{
  "num_hidden_layers": 11,
  "hidden_size": 160,
  "num_attention_heads": 5,
  "num_key_value_heads": 5,
  "head_dim": 32,
  "intermediate_size": 640,
  "vocab_size": 2048,
  "hidden_act": "gelu",
  "norm": "rmsnorm",
  "norm_place": "mix",
  "norm_eps": 1e-07,
  "positions": "rope",
  "rope_theta": 10000.0,
  "rope_fraction": 0.5,
  "qk_norm": true,
  "attn_scale": 0.177,
  "bias": "none",
  "tie_word_embeddings": "early",
  "parallel_block": false,
  "extras": ["local attention windows", "shifted keys", "gated attention", "a norm on each head", "value embeddings", "hashed n-gram embeddings", "a smear gate", "short convolutions", "capped logits"],
  "init": "normal",
  "init_std_qkv": 0.0265,
  "init_std_o": 0.00566,
  "init_std_up": 0.0265,
  "init_std_down": 0.00283,
  "optimizer": "adamw",
  "learning_rate": 0.00209,
  "beta1": 0.9,
  "beta2": 0.98,
  "weight_decay": 0.12,
  "lr_head": 0.019,
  "max_grad_norm": 2.0,
  "warmup_steps": 384,
  "schedule": "wsd",
  "decay_fraction": 0.403,
  "decay_shape": "linear",
  "final_lr_fraction": 0.05,
  "batch_tokens": 16384,
  "max_seq_len": 512,
  "doc_mask": true,
  "train_tokens": 110900000,
  "max_steps": 6769,
  "dataset": "wikipedia_en"
}
Each number is 128 + 32 x the weight over its row's rms, rounded and kept within 0 to 255. Layers, rows and columns count from 0. Numbers have three digits each. The size before them is the row's rms in percent of the matrix's.

# layer 4 attention query, 160x160, rms 0.0844, rows 0-109, columns 128-159
073:110113085108094173119155109122121171187113102143153114190131123218125118148104140136080150092096
069:155106163115077090154122142119128143194157110145158089081163131138114207096149155184155079108149
069:124141069124101099074100170143085121052141140128113097135104104115128159139120107126145141113160
080:149151142128082169103160142093125076115149120114173124130114145068113120110128076136132147169129
095:201153170140123123148107085126071174111185126163086158147081088098120105178150185164123131102152
088:147118172140155113168137132124144134128183181119096137082143135158164149118108115190128162114135
094:105116150167149146135134147152029158138169007145093126058153126130114205149137191113184164102139
091:087078082120131082090164155135161104119099116122150111125119148117123170127110051122160130154135
096:157131104112140064102152091142140074109110109071161073106204117145097094103119117157142126111162
094:100094135157126141169198117159124109077108131177147195124126151197092109135082089138133125101147
106:132157129133153091143147203150185117075165129176138131111134146133127149154166101189116086096177
106:152117170173117154155113148134120110152149120172141190144067201041141086156114094109136142158149
103:093153113116153161173099153087155051109091122128155146113124194120113134192158110160088142146169
105:061133121125126184098099148085151124169100124092092139112075134122135125135080154079176122057102
100:183119194126101194116124147157206148091122227149143072135094100107161046136105127183136164097112
105:120099141133100104162131108141126123123179116132150131133122082132093146103108108097138167136104
106:138156068098106139134085115129123137148150093120077143097159194083112104192095130122129069144139
106:091124163128152119132116122056174117160154128097123089142027097153116133101063105143132064165158
106:104112198103155146161114179149115125104138115095037134161113119140166178129150148112141118111094
109:064146092084114130021172152082140155108122130108093106106084112142106137112116135136142191145114
088:134169120133116150108129115174179179126167121145097116102168156119162119043170148131138122098097
110:115162145114104126147136106047114104137141141090133110077123145112103139121213134108149127162145
107:106135078097123136118161108116134153102162143112102082140177153142130109132132086095149074084156
101:151175115094162082156097117074153078146145147144148111114124218163125152139120118178164129070119
105:126076118143130099131118096076170141120093140102095165111159091073200141150125110101082201107155
097:127169143090148112140126156135152129123119140090103099120186170128120143100155121043113150087036
110:131136097168136159124184109150145141152179103164079163111171150093149142138140082156098158162155
101:170081126116122104110128052147121120141149125168041071129115158154091113133113181138143205163109
100:163144088158135135110107038082149112081111145151129183108132153173188101129122113087092176081118
101:107108113090102115155117131158113086110101120110124133102119145124160141135107149101163097125127
088:120177175091056151122105164157104122192071168174109136164161103083151113146123143155093124149154
092:122144098108155126104103122142098154135137111094177069101065094116192085157129124138076143143074
071:100136114136153082057067149076110105128137121086125166095098076169091154158096118127179151112102
074:172123096168147109179160114138075156151170094114092100161109139063154177128036099100137121131126
088:138117147134118175069144138186108159144076163168173139139134100145175166175109111083133125078142
084:143146074112148157096150167151116098127140114091188147189197123102146162113109138138118077119102
086:162163183140122091094062130152137163156117148166126137069119099192108131164144157161134139127111
104:123184133108134133186099146105076110141204125146108151114177139138104208127122161134100142133152
098:126135150146094126066153137141151043051129200137182173171125105152129134099135117142130094150071
104:119179110114133112182090134086108106162181191146097114126116107147098076168121152156092159110172
106:140161058122106120170104127108176138186107100185073086079084182096095176073169092162175104155152
101:138093156126125145062128135146110147063130141113182171159124063195159109180060106056180179084135
105:089084148151136139138081069090157072134145103136085158131116137097124125148080142203074120105124
104:068157123138099145112044140115162181126173149134166151115137151106183086139164145100140174117226
108:098174167129139164113118116148134120140085150083154120084131128098069097106180126154181099180191
105:183169101143109114129174136109106179137139146120133086107161154144187156098110154062146097126114
109:138094118126092078098093083184126159130101155209110088071110109187149129089095114132109159124162
105:126113138136167112187171058120118092140099118123187134155120117154111137052162112115112228166117
108:127147170168138117128164123197108092121128128139059172096147164121117115136116158142152130086102
103:113134078126105151092095161124101166121134115128168138146146156135088095091138177136124171128133
103:127161181133172129116124084115151132131130136136157173210042112094107139139078174125179187095097
101:159141133061174206070142091134089133109082172137148134157092091128087143194099122119147144160206
099:115165174132086162146200064184107135088162132137123124114156104149156142091174159184127122071161
112:088151188098134140094180158159127091073128108141121055129123160165112147130152198080171176087176
106:120097176146116171159126087144127072139121105154108082150078113197144153136160147088163129115087
099:064090151214161145078079133104152125112050133131171143169151100145102151169145138156118110128156
103:125140108143123098101143125158149131121123127129065044129096116091188083151094158102140119176111
090:155069111146210084127142125064139123106137051086125141165141151168071186165133075080179125187129
102:104110105095108119106168161155132140131102142101166138128121084109120147148100116077121157115094
107:112137094153091123136164082115100159156121166134127202144142132125048187094219095156114131113134
100:127117141169131116070148060148129123096087123123166116065088070115134153076130157158127140132168
107:088154157113140062124158110138098058145127115160197140097117187130084107188105143105155130173145
100:150127144098115167151157140109110173155188113114116124079141140114104114089175121149143164115106
093:147157084102044108078119121079141137156097218142129093100109167124096075117180145168181126158147
066:160133109128126144142165099147212065103125155100126132145152122139131159202081072177120142134165
066:171096106120110123111172136159122149056158125096133118170163200197178094112184147104127137173144
079:076113204101113137121152135105137198133119142129144138077081127105121157102156176128110126185136
091:158109088142078094119166171148098168105147094125120154156088112126127171158152184060138184142125
103:173132130149149143147076142145079165178171096171116148122111110147125161221109182130114168133143
094:134088128128146114130123123116186140119068179114099114135120136133153084110126112208056085106122
101:208150207149131148155070119127106202141157098153102165083122108104128052128119210157095142063118
091:041102106162144092103194114132114134107126040125160064095117138155134214125146130095187115185143
103:134114148097155202119073098162111126159127111164144140122121203121144156133087114144143084111164
100:121109120086044068100148133188112113060168142108136126059068121132118111148145154134160062163154
104:159135114164115129147145137126102173139125113144196125129161117156141165122127189095168103155102
103:124181161163136110152132136065145157139125116158055171123176224146150185122147124104139149118102
091:107086103129129079109139158123106120074134079093132126078100080183133164128151099076158104098135
090:127147159095182188110086169091141160121078140126134100084141132154142095102114152146118132107155
105:129163157121111098160126133118099112130144137153159173138076090118144079148114114099157135158119
099:151140164170162148150089143123108139125145065137214153141100138136166176112082128183138121159127
105:135145148165125126158141168098141127119155137185108172136106153119104127197207104142119099171171
106:163135103054133095133094111109169090145177144129136087106122191124116063064122097114105136157084
106:116078072124124124136124188196131134083150126168076160114099145101127096092110130162136116165068
102:115101149151131139183102049077142105130118136135073190140103121124127108180072072135104120130136
070:110201144098075143089114136154069144177121144153106136153163112097178140112157171123062088126134
106:087140134130144120100157142120120118108148102167147077154082065112133182164169132163098128126107
103:133096118096126117155093146179142112058122149156145145179172176113156172118155113095150136105125
102:178089115164150135130153056115123125132110127172090190131171134149123099143140144146136170149067
104:113129145118095099131108138072136124142104132130135217129103144093135164127141094123110255154135
097:177132163194104143151113105117128182118089136224187141144116160126161080152118149151113159146119
108:119158072135147131088175103063124175153147123109181107128117150166131101116126100171169134118140
104:157172132116123093078146108181166133140071154146134119139119091105156113127139107147130156107212
106:158141224154139128185153153145104188143134124209178135181095141124135148141156125146156104141162
101:141128141175154131168188069150132126120115105142124160162139114124175177073051124110136153165154
092:118073072155137127177073173118119125150135131148145216149116144126165144145128145122107065121191
092:144111155106141131070164078145097142158137092141143154112140131105125091096089141137120099208124
126:129096117132108151146177088103160092075165150107100128151104186155088099170127177150132098163156
118:152111129173117099124098178110111138085092130151168134135118072182153124134127117054125155217128
095:132119136112155136108130065103124147199089084140124155091114132181160121068188171155113136133136
136:165165162144096136119100133150111189150133150170095160106145081125139137131119142149107151074146
103:149111166126120131077114136158136099081085115130133174184151178141153109040129096135136128130089
104:155116146159141129088079104126183057168130098147123206106131158181137162085075133182123126101119
104:116144098132142107182120109103078118099166157159091098090147111123108164182115115130125144124172
099:124124102129113116166136165128098183086112087114110070129117114058125087148142133114171138098123
102:099151109117114097073151162113040150140154115113131137089150074131131133115185140136140117120141
108:070177085125143132190151120050113125097159114130103132149069138101127081088111139155117104125136
108:088136136112071189177124161159150101147122136165107097094122135082126151138215166134121159090137
097:167077115127128068146141109106090119039103172101160149162127128142064133175108090122173168182102
109:125153131169121085170090143133163103209142092180161090077093134104162169111088120127099139149137
098:148068174163200144159130109109114164131090160092088169136136128101149153217068108191117147160128
# layer 4 attention key, 160x160, rms 0.0847, rows 0-108, columns 128-159
068:170129096084090100134175138140151145115088144072167116154111143191138095111198159113157161157158
102:155108117147172161128111115101104202139100055125137098116143174084109191094138222082124097145161
089:067081099087183125151124114124180155143118068099113150051094163133115152059132147083173143114156
098:148079101087187127145160110139176153143168037096155124086112133121129156086142147103154163101127
100:106142091135084069152137115083139091184121121121134164146140190168139116026183121124151083178083
091:119143093108142196152080144117085110134141099147088153103080115145144176083132103117117141088095
092:116116161122169162114108168110087124093144103150133113070141100135119181150134148089170195115148
085:090106104167123098143165112119083174108166126075126085149128085118114091171103109106116181151120
094:062095151147103187169163139116085125104122146208119215135076169147118159135094110084138139133113
096:116147122124106133098072155089140188154142152125080108122071118085178147123174153082154116180099
099:128090148138096174111111074109072120187088111073129132155104126102121092106075132073150168150088
096:110138077072136114102137104125143136125107119067109073133183050188128157105145127139122131105098
093:146094142148084098078149111172105200154160110131100104140131067133137120067088140092182123119076
094:192111125123115081153152100192115133116161126172156108148176109122131130134155095164089147217149
102:085143086157132064080153106105055108200092014100112164162140136159079161124141161100135101174147
100:139151105120165137092120149119136123144075141120102139131127159129167116141147172149137097113172
103:140155074101118144135094131143122144131145082123070146096159192102106112195089138120131075144128
104:087118162140155118139122122062163126162151130103113093148032109142111122124055098135130062165164
102:120109197105142149150105187149119126112126125093042132168109109139161182126149128105131114119092
108:073141103085109141015176152085120168098120131106093105100098120140108141110113150129133180145113
099:128167132117103104114132117172170154082166095155112103065162149130167109050149105132165125127099
107:125168147127122139146137105048112091132149158093141107077116153127101140126215133098133130149141
107:118136086102112137129153107115136167095166143112109069136180151158122111139125077105151091088154
106:140174115080170086172099119083156083128160140138146119108119218163120156135116117166171129080127
102:121082113158133112129116091071166116127091128115094163111157088079200130159124123093075203110161
105:136164136101143125139114137132142120136121136082098096112188171114118138099147143051125159091041
114:123121094161134154137198105147146136152187110170083162103176156104159141141147085162101159169160
106:178077123109119104109130044139123132133136127185042089136120150147104116134131180132129207155095
102:159144097155122129104099034089149102079105137151126187131134161172190116131137103090093168097114
100:131107093089107121158118133153122101124113133102114121119128147127156134135099136090165099118125
100:111167177074087107121114168165068107156066136181111119105144080098155137139114119131143139157151
101:121148106092160099101115128149110169119128119092186073081072092108197091159115131134095139135077
080:072127083170188099120104095110142138157134086159141126076102106150170149132137178129139085115154
093:156102107121150112145139105066154175130172122101099147127169180116067141055124134101164151162134
092:193121113188111060132149169166130108105144146136141175165140163130135133156136061135098117176105
095:141103063136171146141154109111109196117136034124104138112233170080117185173079191125090157155111
094:121118118097147118153170140130114077132122130096134127182105130176137108120118118082129141192146
095:109150134131135169121126119127154164152188055099104099143081106127154142082159128137116118112085
087:144173179145089135113154121159096100091180174183104121104146160125110153155116104080088170155170
097:102181109134120086103135148130135181164178145103144161124162086121165112034133072149087121131094
094:145098166131134160056133138154100110059134157074191159203125071158178076161078128095109142126119
096:110160114116150111176131134128161136193150090165095090087115181051101133072205123185087078144150
093:183190109122101128124162179166093175130105156096179102134151123158140132120176107057162147160123
096:193109119112153106143221112147067087135073118148118108144128124138071147100102134137148095137030
096:144091092130101094139142141113132118117169126177098116192120130178188164146077115104074150073071
093:058096144113154137134112117164146073109107115123111172165096109134071110167151110183116155114140
096:124168130156146182154178161070122122131155095059135151174149171081125125142168140128123092124090
099:110134112144102142062087184131136182124150128128062120116140129127131103204094145157152046105119
107:133150158183136124135166125189119115120117134135055172104145151117123105125123160156158127086103
102:123127078123110149100103160125093152145124111127170135135147142157087085084135169132116158135140
104:132155199123158119113110082109142167124123128133160162213041110080102130133082163126204200093108
103:162141134058164192079143085146092137129087158140138133169097100121097142191099108109132135181206
108:134159171133088153156206059187121132079159127132126119119165107163164140093180151175124132083159
112:094145192099136155091169171164140081078126111157136060129138158174123152123150183083163165101163
107:126096168138110154164113076139121083126126121160093089150085119199143142137161155102147127117088
100:086087162205141157086075128105155120129061122142184144150151092124105151160141135142119108127161
106:128158109144103098099116131171156151138120129125055045124092118064185082171094154110141117172105
112:144083103154201103161150116071107139104131100093107138161126144198078158147127127076145115157139
099:110110105098098122098173168160137134145101118086177132129139079104130146152085122070116162113086
106:091138101158102110141163074111089169141122153125132203146144140096060181092218113149120119099130
104:122124122166157115073135067141118124102082107119157124080087072131121132059136164152114132129188
106:109157155113145053125157092125097052132117139166203147100117181141087116180113142105141127171145
108:166133159107126171157149144104111168132184118099128125085134146131105090085169128137149149121093
101:139151074106053089077117135087145159134092207146127104098119180115102102107171133167188113144146
100:153129151144067145125125175157123130112137118116201105164112118094097141163150107143134124150064
093:136116106136123171105142166171135153115222083106139126106103125094128169134086112117128152095074
096:078183131128089128119144138127133058133114184111130122131131043188141101130120067163097129149121
085:127085166081156176104156154147193156096172097093159113127158126143114157128158153119129132142082
085:137107154142161080114091124096094128114147157102129155146125107143110103096152065054142125132123
086:162183105102121110125149072108127171111179141144087114118120141164080064038116139130130109085138
090:144192136113128191098104156113137083117099178180121134073129112156139123116121123131118107094173
089:158090186142155169161111139143087113091143180134130153078071070101135178199134147143148221125146
100:104116118133062017118161173146097133066165154099125118093110073138121110127179148090102134156126
098:132142115198174138162132147058123150133100152120117126178162098128127133098128116114107197114092
094:119132141097109124112128114111175087132141142130050151127122175121111109118133100156097147101142
098:125097103081146153097119127181131099101133137087184090126073045093105061143113115162117110139165
100:105076118100074163179164146119096154176146163129116132125145163113164114132087088142110173172097
096:147125140121179203109101163086123186092086072134140111088128144150147117120100125136179132110151
098:135095107128152159090139131138166133110108128115091079112178163137113174125154155145103112107146
097:096116086097104095092156114121145112079122194127042114106153131123088101148173123079090141106139
103:128141152170145123151147159097142100114146154179114176138108144116102125191205103138114082179183
104:161127104047142104135102119114156104113179160123127081120113194123118081061127090105109137166074
105:121080077118108109133119178189129118075158122164067158110101147099123104099109125146134112171059
099:106102145139117143186096059080123094130105140142074187147097118118133125191077064126100113148137
102:101197146076129057106106145158076159098123095169129122077124087132193156103132148108146103126155
106:080144128120117118097162138113120113099146108163139073170096068116134176163161143168085128139115
102:144100126087142124139110150174144086055132160143146139162170174129159176109164110086150125123130
100:180092111169173135120145064119109137132111114183091194128175123155124108149140152137123179141074
104:089132143117098108145107126073131142146112117143139215126102147095133164119131105130111255154119
104:181128165193100120152097095120110195118090132219186150135120146124161083142123150152094151153116
104:119159071127152133084173100064108173125152128102185109135113163166132099106131111170181129115129
101:150176130124122096074140102186165138129064151158125117133117095094157106132143099151122142099225
104:160149221146143130186137157148113202147139132220179131174092139125127138145149115143158107152153
100:150112150177152129177178074141118118154123125139123168167141113113172171082052133108137155138151
104:124080075142147117173063173121113122143121122156139207134116147116159146147133136130112071123184
102:140114149112165139080155074149091143157139114125147156108145122098124110102100140138119094190141
090:114103137140136170090140154146124172088167148162208171140190089124103185090143169051186145094123
109:125155092094106137146161107137118059133170168138135085163076108131095131162138129157167098122154
086:154143097109067120117148148115177124159152195104125111144182127123172159140137102102094162131058
094:099134170175148153120074180140105136111081142162141140107116074188164122070114191099134121145099
102:122114113121106125140123134111121118109123140138116079106099155167091077159155141133130138130189
110:114112170153036154106121138113123135132105147130133093117128114175131125097166076123166144136154
104:075154106113169100120099167146127157161161084140107163076122129071159159093130117124083131069142
090:166134110116107110166127140105135199167181113110138088134078073054129104094098150148085120110138
098:132098160136142157158135105112171111138116087108120114169093195136089135139095133181148121111100
094:216079161136120112126081105181138067119100155149140086152146126171120170189114151095099115143151
097:147125111116159031083096114118110171099124166104154172156118112134116089125051124117070128174104
105:100131119122130115128175099092138036174103132099146098158116172169096066150156075109151124207129
099:160135105087169186111184112134100122084111192090085205172168104168121115132164116134165133088108
# layer 4 attention value, 160x160, rms 0.0808, rows 0-95, columns 128-159
093:139122160118123093176090120082158113062103127173132137156137105144080123171118096054123140160166
092:118126052150117142112160107167098197174107108143141103196153132132112097135070122119139143063072
091:135128167140222114155132075128054160127123125154115141180119121136144160106174162104167142112121
095:147128073092114095134138166116099084166105121166145114140146153058087134168111164168150113179158
094:120148110091139097123109151109111111132106153109150142088079168070145149112142092133194138151148
100:075097126136145159206146151130122112073117121137136064132126114086180092054101076120172128120093
090:159113105163101128041081129092088115129147158146046087087150150144125105096165091062136173092181
088:153133052170147161079148123109113054141112132138090126135144081135138182111065167095111145132103
096:104138180125115162112107188102138213140099137112092156068175144156155075082160073072126150133084
091:121143166079084139158160179105158210156098154090129107147125173110099128085137100124122128188151
106:089136152143113172118174116133188120206168053131109134157140150103133157156149215203164162090142
098:119099097086113157135123142132136150122081147133119105145106161070129163106083203120169119122148
093:129117124129163138125144115186147162093108121108110086151090124069117082149074138127110080111172
092:132140142126160165148064121126116102122127161114102117150116124171117104129097187103145073117156
088:128125141088172154166132118114119134079129136116201128176099189117146123091096112096129176101114
091:130086140065089156128122155131118147118181103139128127101127096141169122072152153132105138151106
086:092078129142123153091142093107100163068117138144136115122101114176162067143109146140097154118181
113:121129140116127127179120155154124134121138154103132167175106103093119105020119157171151134120136
096:083129150190145125138204106104144065089175160132153105141135129152147102147133121134109070136197
088:160127133146149121141126205123125139184154134165117123122138101116155167186155112118184130144191
088:153087091167175087128122127106063131103139180132160136213111108136110110153113145118079136117129
101:098109104133175201143171116156152099143135121128109150158122153135112179132118202162172133141077
098:107137142111134107171059150172177087176069109138154134104177120152147093090067109087114098159105
091:136114147178110138120162168139128087133151092074150121131082137094118103062093095151129082117114
088:102157163139096081127160168104097159114135091096137098150130101164116130163144099080150159071139
157:153075112164141129157158104093203130146153090076130126170119150114054180150139135141133129131098
104:100140094063156118137151158124101099168100140131115113135181164107141138128122063132167090157173
098:147146169136144136105133128130101188196124127083132122121085134126137143113109188120195122209152
104:156097136222104110111120087194143100114141112108105120192158121141128111148171164123083126127130
094:091145148156106136165091127146094180061132094116156086191177098147183097148122104181183152121178
100:133150149149089156130099131110100169094139140118125142084118107112093119146141150076075132104210
091:148123125115152137120163169085139146089179146130167120170191188136131114141105166123162110212119
095:073150115171133114110102151109085115148101136181154110130110141166167166152151098028139126158129
097:117121113154138130092135127157142167163129111138072141104113120158140166159089108128139133093135
089:148158168161138092098089123141096146043071154071175137143147076164145134075133075105130112124059
102:078188118109104154073164089107125139140155122143169152161113151121144093098115115117195123120144
091:164132092121132132144156165112122079097178080165143082151137165078098067140131110065080138059175
092:059163106106107154092146102069060121130119123135086126109096131091139151127100170144140127124081
091:143108112116166150153128128112190122142130164149114134149125122084154135137150153142122152118142
092:112114145124107119101175093122076114123108136129125121175101054168142126122108204183099213162155
101:116128125120155192109161143094122094091144116132114096101179158186140099153160093113058100129124
096:121128113111106134101107134141137152160144158132154118105118177169136082114149119095101146107154
108:071126117093130116062122093087091132149122162108135159143078070090111131176132134136192171143124
090:122149225098106161130081154170065098098118113101116082069129107121105115102168120147162125209140
091:147129114081138086126094125172113145156140147150182159080135077118108170108113075129203118072080
095:101119129127101082130103190118127127076135111104097129080124134179126117101139158181193184133152
101:053139116124116096136150090089123101157108130102200125172083107123132166140086100043186099167093
096:199141106152152100129130081119079122145109121128098123167107158119093126175021126109137142113077
107:187097107145185161135095112129124169123118142082117153166132160086153097097075150188175117139154
094:110141142097115124143152138125091103163089116131179181092130146048111167106165141126119164125155
095:146164166182100098155053127135110122157140092178172084170154091174106133120094115040148150136096
097:110166034113165144054107136149158159128099119151108096111122151109132174120135104069129127072176
093:082134120140141116133146122134120116197102141165161176119083077129173138061076140153094127104113
160:107169115096105104126091157178137111174151000163134146140121101099169121119135167156107154117135
100:068114149157035088109131108134119129216133143138091084126067159119146158114184169056124116098157
091:133147103085163165103155104134143116179129138140122125097087198129107160112151150215179173103049
083:138109089063110148103158092160188165107142127125183179091092166141066113101169113126078189117118
101:133144174135151105145114135100176061133124124144095140158068148070167149153101023139108132148119
095:142090074133160154112091113162156157153126147165135125151093101145132086124175107191134140120081
094:101136166092159167174144172101101112183160112149151138118162088088145156188086120053107095104184
097:126096051135162120122159137138160141118135118132128127156125164206112168160104038101106125150141
099:208135147142132145187109129109093153165144081127115111138205090131102119091122149127088082096170
100:140108167198095161118090132139086166039156149129128117168126117143124097104130170062136116109138
092:111125154103062099102145124102102166167107114107153137108130159142136116154078126159131150134142
087:091141127076152088123101169134170077116117137118084165123132126094174159165116089179175154151209
089:079115213130120131161139132146169045154128083121114086086135107149166184078119104120145094126109
090:089126085176152130166153144153142075118142122139093124043077126137096134080133135103145121088090
080:140073118129169160140170103141109177174124148115093103208111163103132125086156146186148043063121
105:205143145132116201126131148131154131151123195116115126119167142049127123113147130149077171114122
086:104138048099134110123113104106081093173124140189112145082140159123136039144121139115158138149102
085:147117120034165149138120175119120140166092127108150128130140163146131114108124131208143171164145
088:109123153105135122152096122100119087165105139122071127099126114110139138091116140123177152178089
086:134086133210156160115107144144096144138148146142128141166157087150158166117097108165136110148119
084:116068117181121116077225211159073105175178130126076185119117148188157108121098107151087122114200
087:074101091156110143154124051130121090208163087148119137119125134107094141089146130191122148101096
088:106142136137029092160138156097101168217103138109160142129145174180116101146194111098117142117089
087:071143148079136141155085150163097147116101123134115096158146112117121133131093191104179160141119
146:137075114149141144166168104108199170167157072084122143156126130089075189132121135155146141114086
085:156133100157139139184124079138160163188140123122110141129149126150130193189099107106134158149123
084:117138196085155162091121112142095056117095133181144092167093095118101103090128111099136184138135
085:123124112098088081159130158118069083147100111164086156199128108090138111115074103140110117143091
094:110135119126089135117105141121148117143085182161152104112088141175144063151146055112144122173173
092:153129053106175116148176140108054186073148161136150145104143089106108093160117122060141091112125
088:119171153161076085117127139077105212150116154146084114144156167100119170137093063136234162153126
086:122110173113180075078154088113138091106144095177120113141091098151108105175106150173152119109115
090:124125158138187131138174128147142120180099132131147079118155120067122152132150152192111143195141
093:120121154103176207139165123117075165158107111110152141116130131156114164130106226152126089124169
091:189169116098103051150118117160120135136093168096139144148122122107154099075094083154135123154126
087:107129146136179188143150112186083127130197080133097161159134143161117153128129219118116165141118
091:098130128079116167156099144123165133157129082164122151114167186136144122144118143132165087141114
088:163099103097133133070081164079140085046139152159168127118157076093159142155131144139085103122189
088:108117072135134132126090124112068099112095132159092114140102109100144195090150133125115180172056
093:114129112091132085124079130152103173137149115114135112124124129200125104117139110101179085113108
090:149159130086115093148098104136062137157081084154094099114125129115135119123130143149134148126142
085:189146124166054149170125096100144174115130155117124116084196114082102167113120137157140064177146
088:187145078146114148122114121106128073129106146135164168083118088056175127120149106177144151114088
# layer 4 attention output (transposed), 160x160, rms 0.0812, rows 0-95, columns 128-159
101:154129123166130119127124110072174080142084095145124119147118088125097117199143108093119162121165
103:180123056125128124142144130175171175154121109161122150141158089128101135113064115076149093064100
105:107138129123140066192127073108063188118136121135137162167088109105165184125122105137124174109083
100:156120096118112160185116155074109120125121113170178124170185127084069146133083179163177100186180
100:134114079101128096088111127123098085110133120164145110098116188143146111114139121107095109119146
095:082133114173126092159129131099114111117146234157115078187138173048137113035092102130122150130060
105:123101067103100184063128075083092159148125159144061081108125089176136098095123141110156204064134
103:125141106195157157119141104094092111105098099121117152123122175143152093147056141101105137174137
104:066132181146085143081128234114092159134098114184101153106156123187156137113154133077103137081077
100:105186198084168125149106214140174159126087188065128109166125159125064144074113136177139140140150
090:107102140140098108118109115122146150163117035134095127164184165092139136120084084159093161150192
095:123137121131094124126099128116083122130107069103116068147160158087096130125067161083126138118166
103:102143103077131118140144082169116161096127103058151116134118152027108143164148097120121100123161
102:166082144049142189155048097139164105083136096101068055150104118122162110140142138090147120135135
103:151148102077164171118145122155086086116132107100185128104107191160164161105118133135113182114107
095:128091166113116132106105123132118119078154172065088137099165132127181140072144181161112139179142
105:103109168172137167153117087132159167130146168173191114112079144110146100107122160180068112139178
105:167158172141096167124138143106133089117173111151118153145120099078131173062130153180111142098103
107:074157119177089160085168128106155075092115125083109089127145100129156117195124135191119119101140
100:162135176147156174137101222158087130120158127153104081126146072072172122144110162120181120095164
100:129173115156096098117158143066095147098150094115182135161100103157086108099069082164142172154179
087:122128139118184192142143102137134160127156121139100107128160148103088092122117134113117145185120
100:142186116107118111152137128153190084175139155165109140141207113132170116105098158120087100111117
104:132134089149116123188176153148146093137106110083148185149163159172124083076090122124160153108115
101:098176116156118128124138219116136132103144058110139126169125096146150155173143145091162128087125
075:133041135137118169171117107146140182122102255118128098124135103163077123154085089111150173150096
095:142105151118118071178141166139132092128118137153119122101140120122159087107177163108115110170134
105:142120115146103137105128167089127178149118129062137151150099127106156150088100160091203091130154
102:099146125123116136145129122182163091171093115067122126202140083149143117131162100083118122163170
103:076154114155096153191056083141124173109150113158168110234130125149131124158140161172159166144162
100:127148123066137175151127139105119192088145083114121180081101113127163119135118100076155154101195
105:157174154086167205131143172137111111064124077128151114122100099145159183144116135159113105186139
098:106130137162130137120085176105164152143146104179153094129103134147173156159185125064156086148128
100:131156113186154138072122092127119176147179121123064101078114176067153141190158147120130145101184
103:107098143202160132065170129124139110049099117065140134091141117171114142083163068160149090111113
096:103108158117102140106138102145078126159122078133137150117109125078150142058089090078176121156158
103:086194082133133151120145134153139120143143199123160094118123087122095055126068101075119176079097
105:085148119079124166116184087077083100109123157133053113048096102076103149153076136138109159149131
097:083096147124110159186163129075106098124147112169139119169126085141141146121122113127074160171107
102:122122125145122080114176095085106166147099097139129186101075052190143129142149181170083219145125
088:075130100104141147150161124152103127111062196112127129100079111194165076156152169115144096115099
094:106083126074185159106103190134199135134139188131129119126070148126145156138145082170150137136189
097:096139175147141156120149126141125150133190131130124176148134042100120106141096147174137140110126
103:120149180090178157166098142141108056108131097077091120059142128140159135110172162177147124173143
102:130117134090138089150142102151103102142187128171148145090133118106123175126100123080143157071107
101:153128114127088088139109159132156132127120096154110148086147185137122103099141184180146164136117
101:096164104127120098150183115117152095137151184114199048097123096113100148111058074124148129182106
094:186124119128129114146158054015118096148102146135141166154113158141095148124063157090174084087091
099:135145129151115160148105097131129140089128178086121108167120183067153103098053139149099181191181
101:132144104111105090139139155086105132133093112131132123070141089037144150123180139119089171126139
096:155179116138145098101082153118152136174129068157186090126100100148139131121125129086162123131068
102:134124063129149165068107122183167209123107181136083133105124158117119140097145151079138124082111
101:149092089156066149141146125130120150208122185141187159098104072136168155042092159114083105154151
074:161218172107124080128106195120113127129150000154129155113136124086171136127163166146102148104151
098:110087130143106079161102121129172114189155154170039135132095179055129162154174144100155060150128
097:163152136166118154127092077142110081197140094123138124168170208129096149135161166144171144140091
100:191127143115160107152136083164131206076117123124166170069160138134091095100166083087104165144141
104:112113087131108026138051143127171125139120161135083168152099132147133101125098066155170157149073
096:103092119137091212108095133183089111152117097159112135114089078136099143137131125158123104110067
104:096133126106162173147139172076111108145130134170128109125143072125138136155125116090099109135201
105:120070076130146140131173156094175114151147128097151109129158138185091155119129120095120056134102
096:153132152106140163114155124101125096176122156099132161123147054167127136057188168147136105173132
102:135143159150124219136109108122130168121141124113102148134100109182124143082112087099154097108163
101:141107129203143098107121137150156194168147182102172110139107154157118101131117181147154146121151
103:075078105085106089101116171145124099112093145071100182113118133144185177124089129112140179120160
103:128137117133082087110113112151105032155161133137108150102182156130177135089079115142139100150091
103:124145128144144119159113173160081086118153136145116156103080159128093150132158135086131174135116
104:145074140137135126095159061132131128124086130110098057225122139114136086082113150140103099103120
098:222166127070143231119188149125123108132179254134085124142163106090168169118132138136127151093073
101:124123102168124140163102109162117082131139113143113102065138129107067135107122150140159111150086
108:185092147061146162145126157082138125134108155130156109140130121162103113096136127190138139113157
104:151136118163131132151111107093127137118128134132095107097127146086129114101174165136091104152100
098:168134105180143182079111158163098146171114161147108121130094061127143177130104153171068123136114
106:158116133136138126153212201121111106156132119149062147103113114128091085092139104181150109085205
101:087103080121112121145147069136103154186145129153105158103133141108114116090177108193198147136118
098:123081128132125142175107162109148161195092138123157163138143141162147153150197131107109107124106
105:080178128116130123183064147135118098136140153087143137149177098125155099142107172108180135126135
074:110033109147137167150140126141132158159092255109108136144109140153089124149125122111144105142103
099:106191098074110132132112046108184161150114154108153118122177187183138128159081089163087119165175
097:168194143104063133118156100150078114114104162172138140130154106084118110117104094089148157153145
100:124109153147113062115098194108092126177136126164143102186095140057139150135086117148095071126127
094:158175107153135207126175143070110123150150171123128117121092138194183113146124105134112148135171
096:153131062120119144142160127132140144090123161182124145126149092115044120192125148060128175083128
106:120156162208124128141130113071130204113124093143104117110204125143128177144112084164181142118190
103:117098154117149106095147110091152079140104157117137110162145110161086143140091092150155110088077
103:155147172129141116161176128115112134157070199148105093142139146095161126165133116207107164207137
101:163099147082146234174153112079114162161101124097161114167095109109097145106098223098089069138185
094:174193135105098039139096161114131097162108174131124080130087165146149162129132140102115100121178
099:116129141162123190172111123164088119150121115097078091157159158153073119098100120093112154169175
098:118109118115078148167126141104148078134135174159097155169182182126188095166115138105133056151118
098:128088115116164146062121139116141079080125099158188153130134062087130119130149175151131170165194
099:126078098176112160121119125110088145103105110161108107083137188113133169076119120135131163201112
100:124105064123130096169117168172090161069151152096154101153103082214124102103134160131108098123136
105:100100169078121113184087127132076172174071176106093126172140175145138128106177146154147155047118
105:163160121146180155227128102105162158075110143137122169129123151094134160084129128166111112129109
106:165182067157110151140129124094116087121100193137180161100132104080136140148119125189179115127098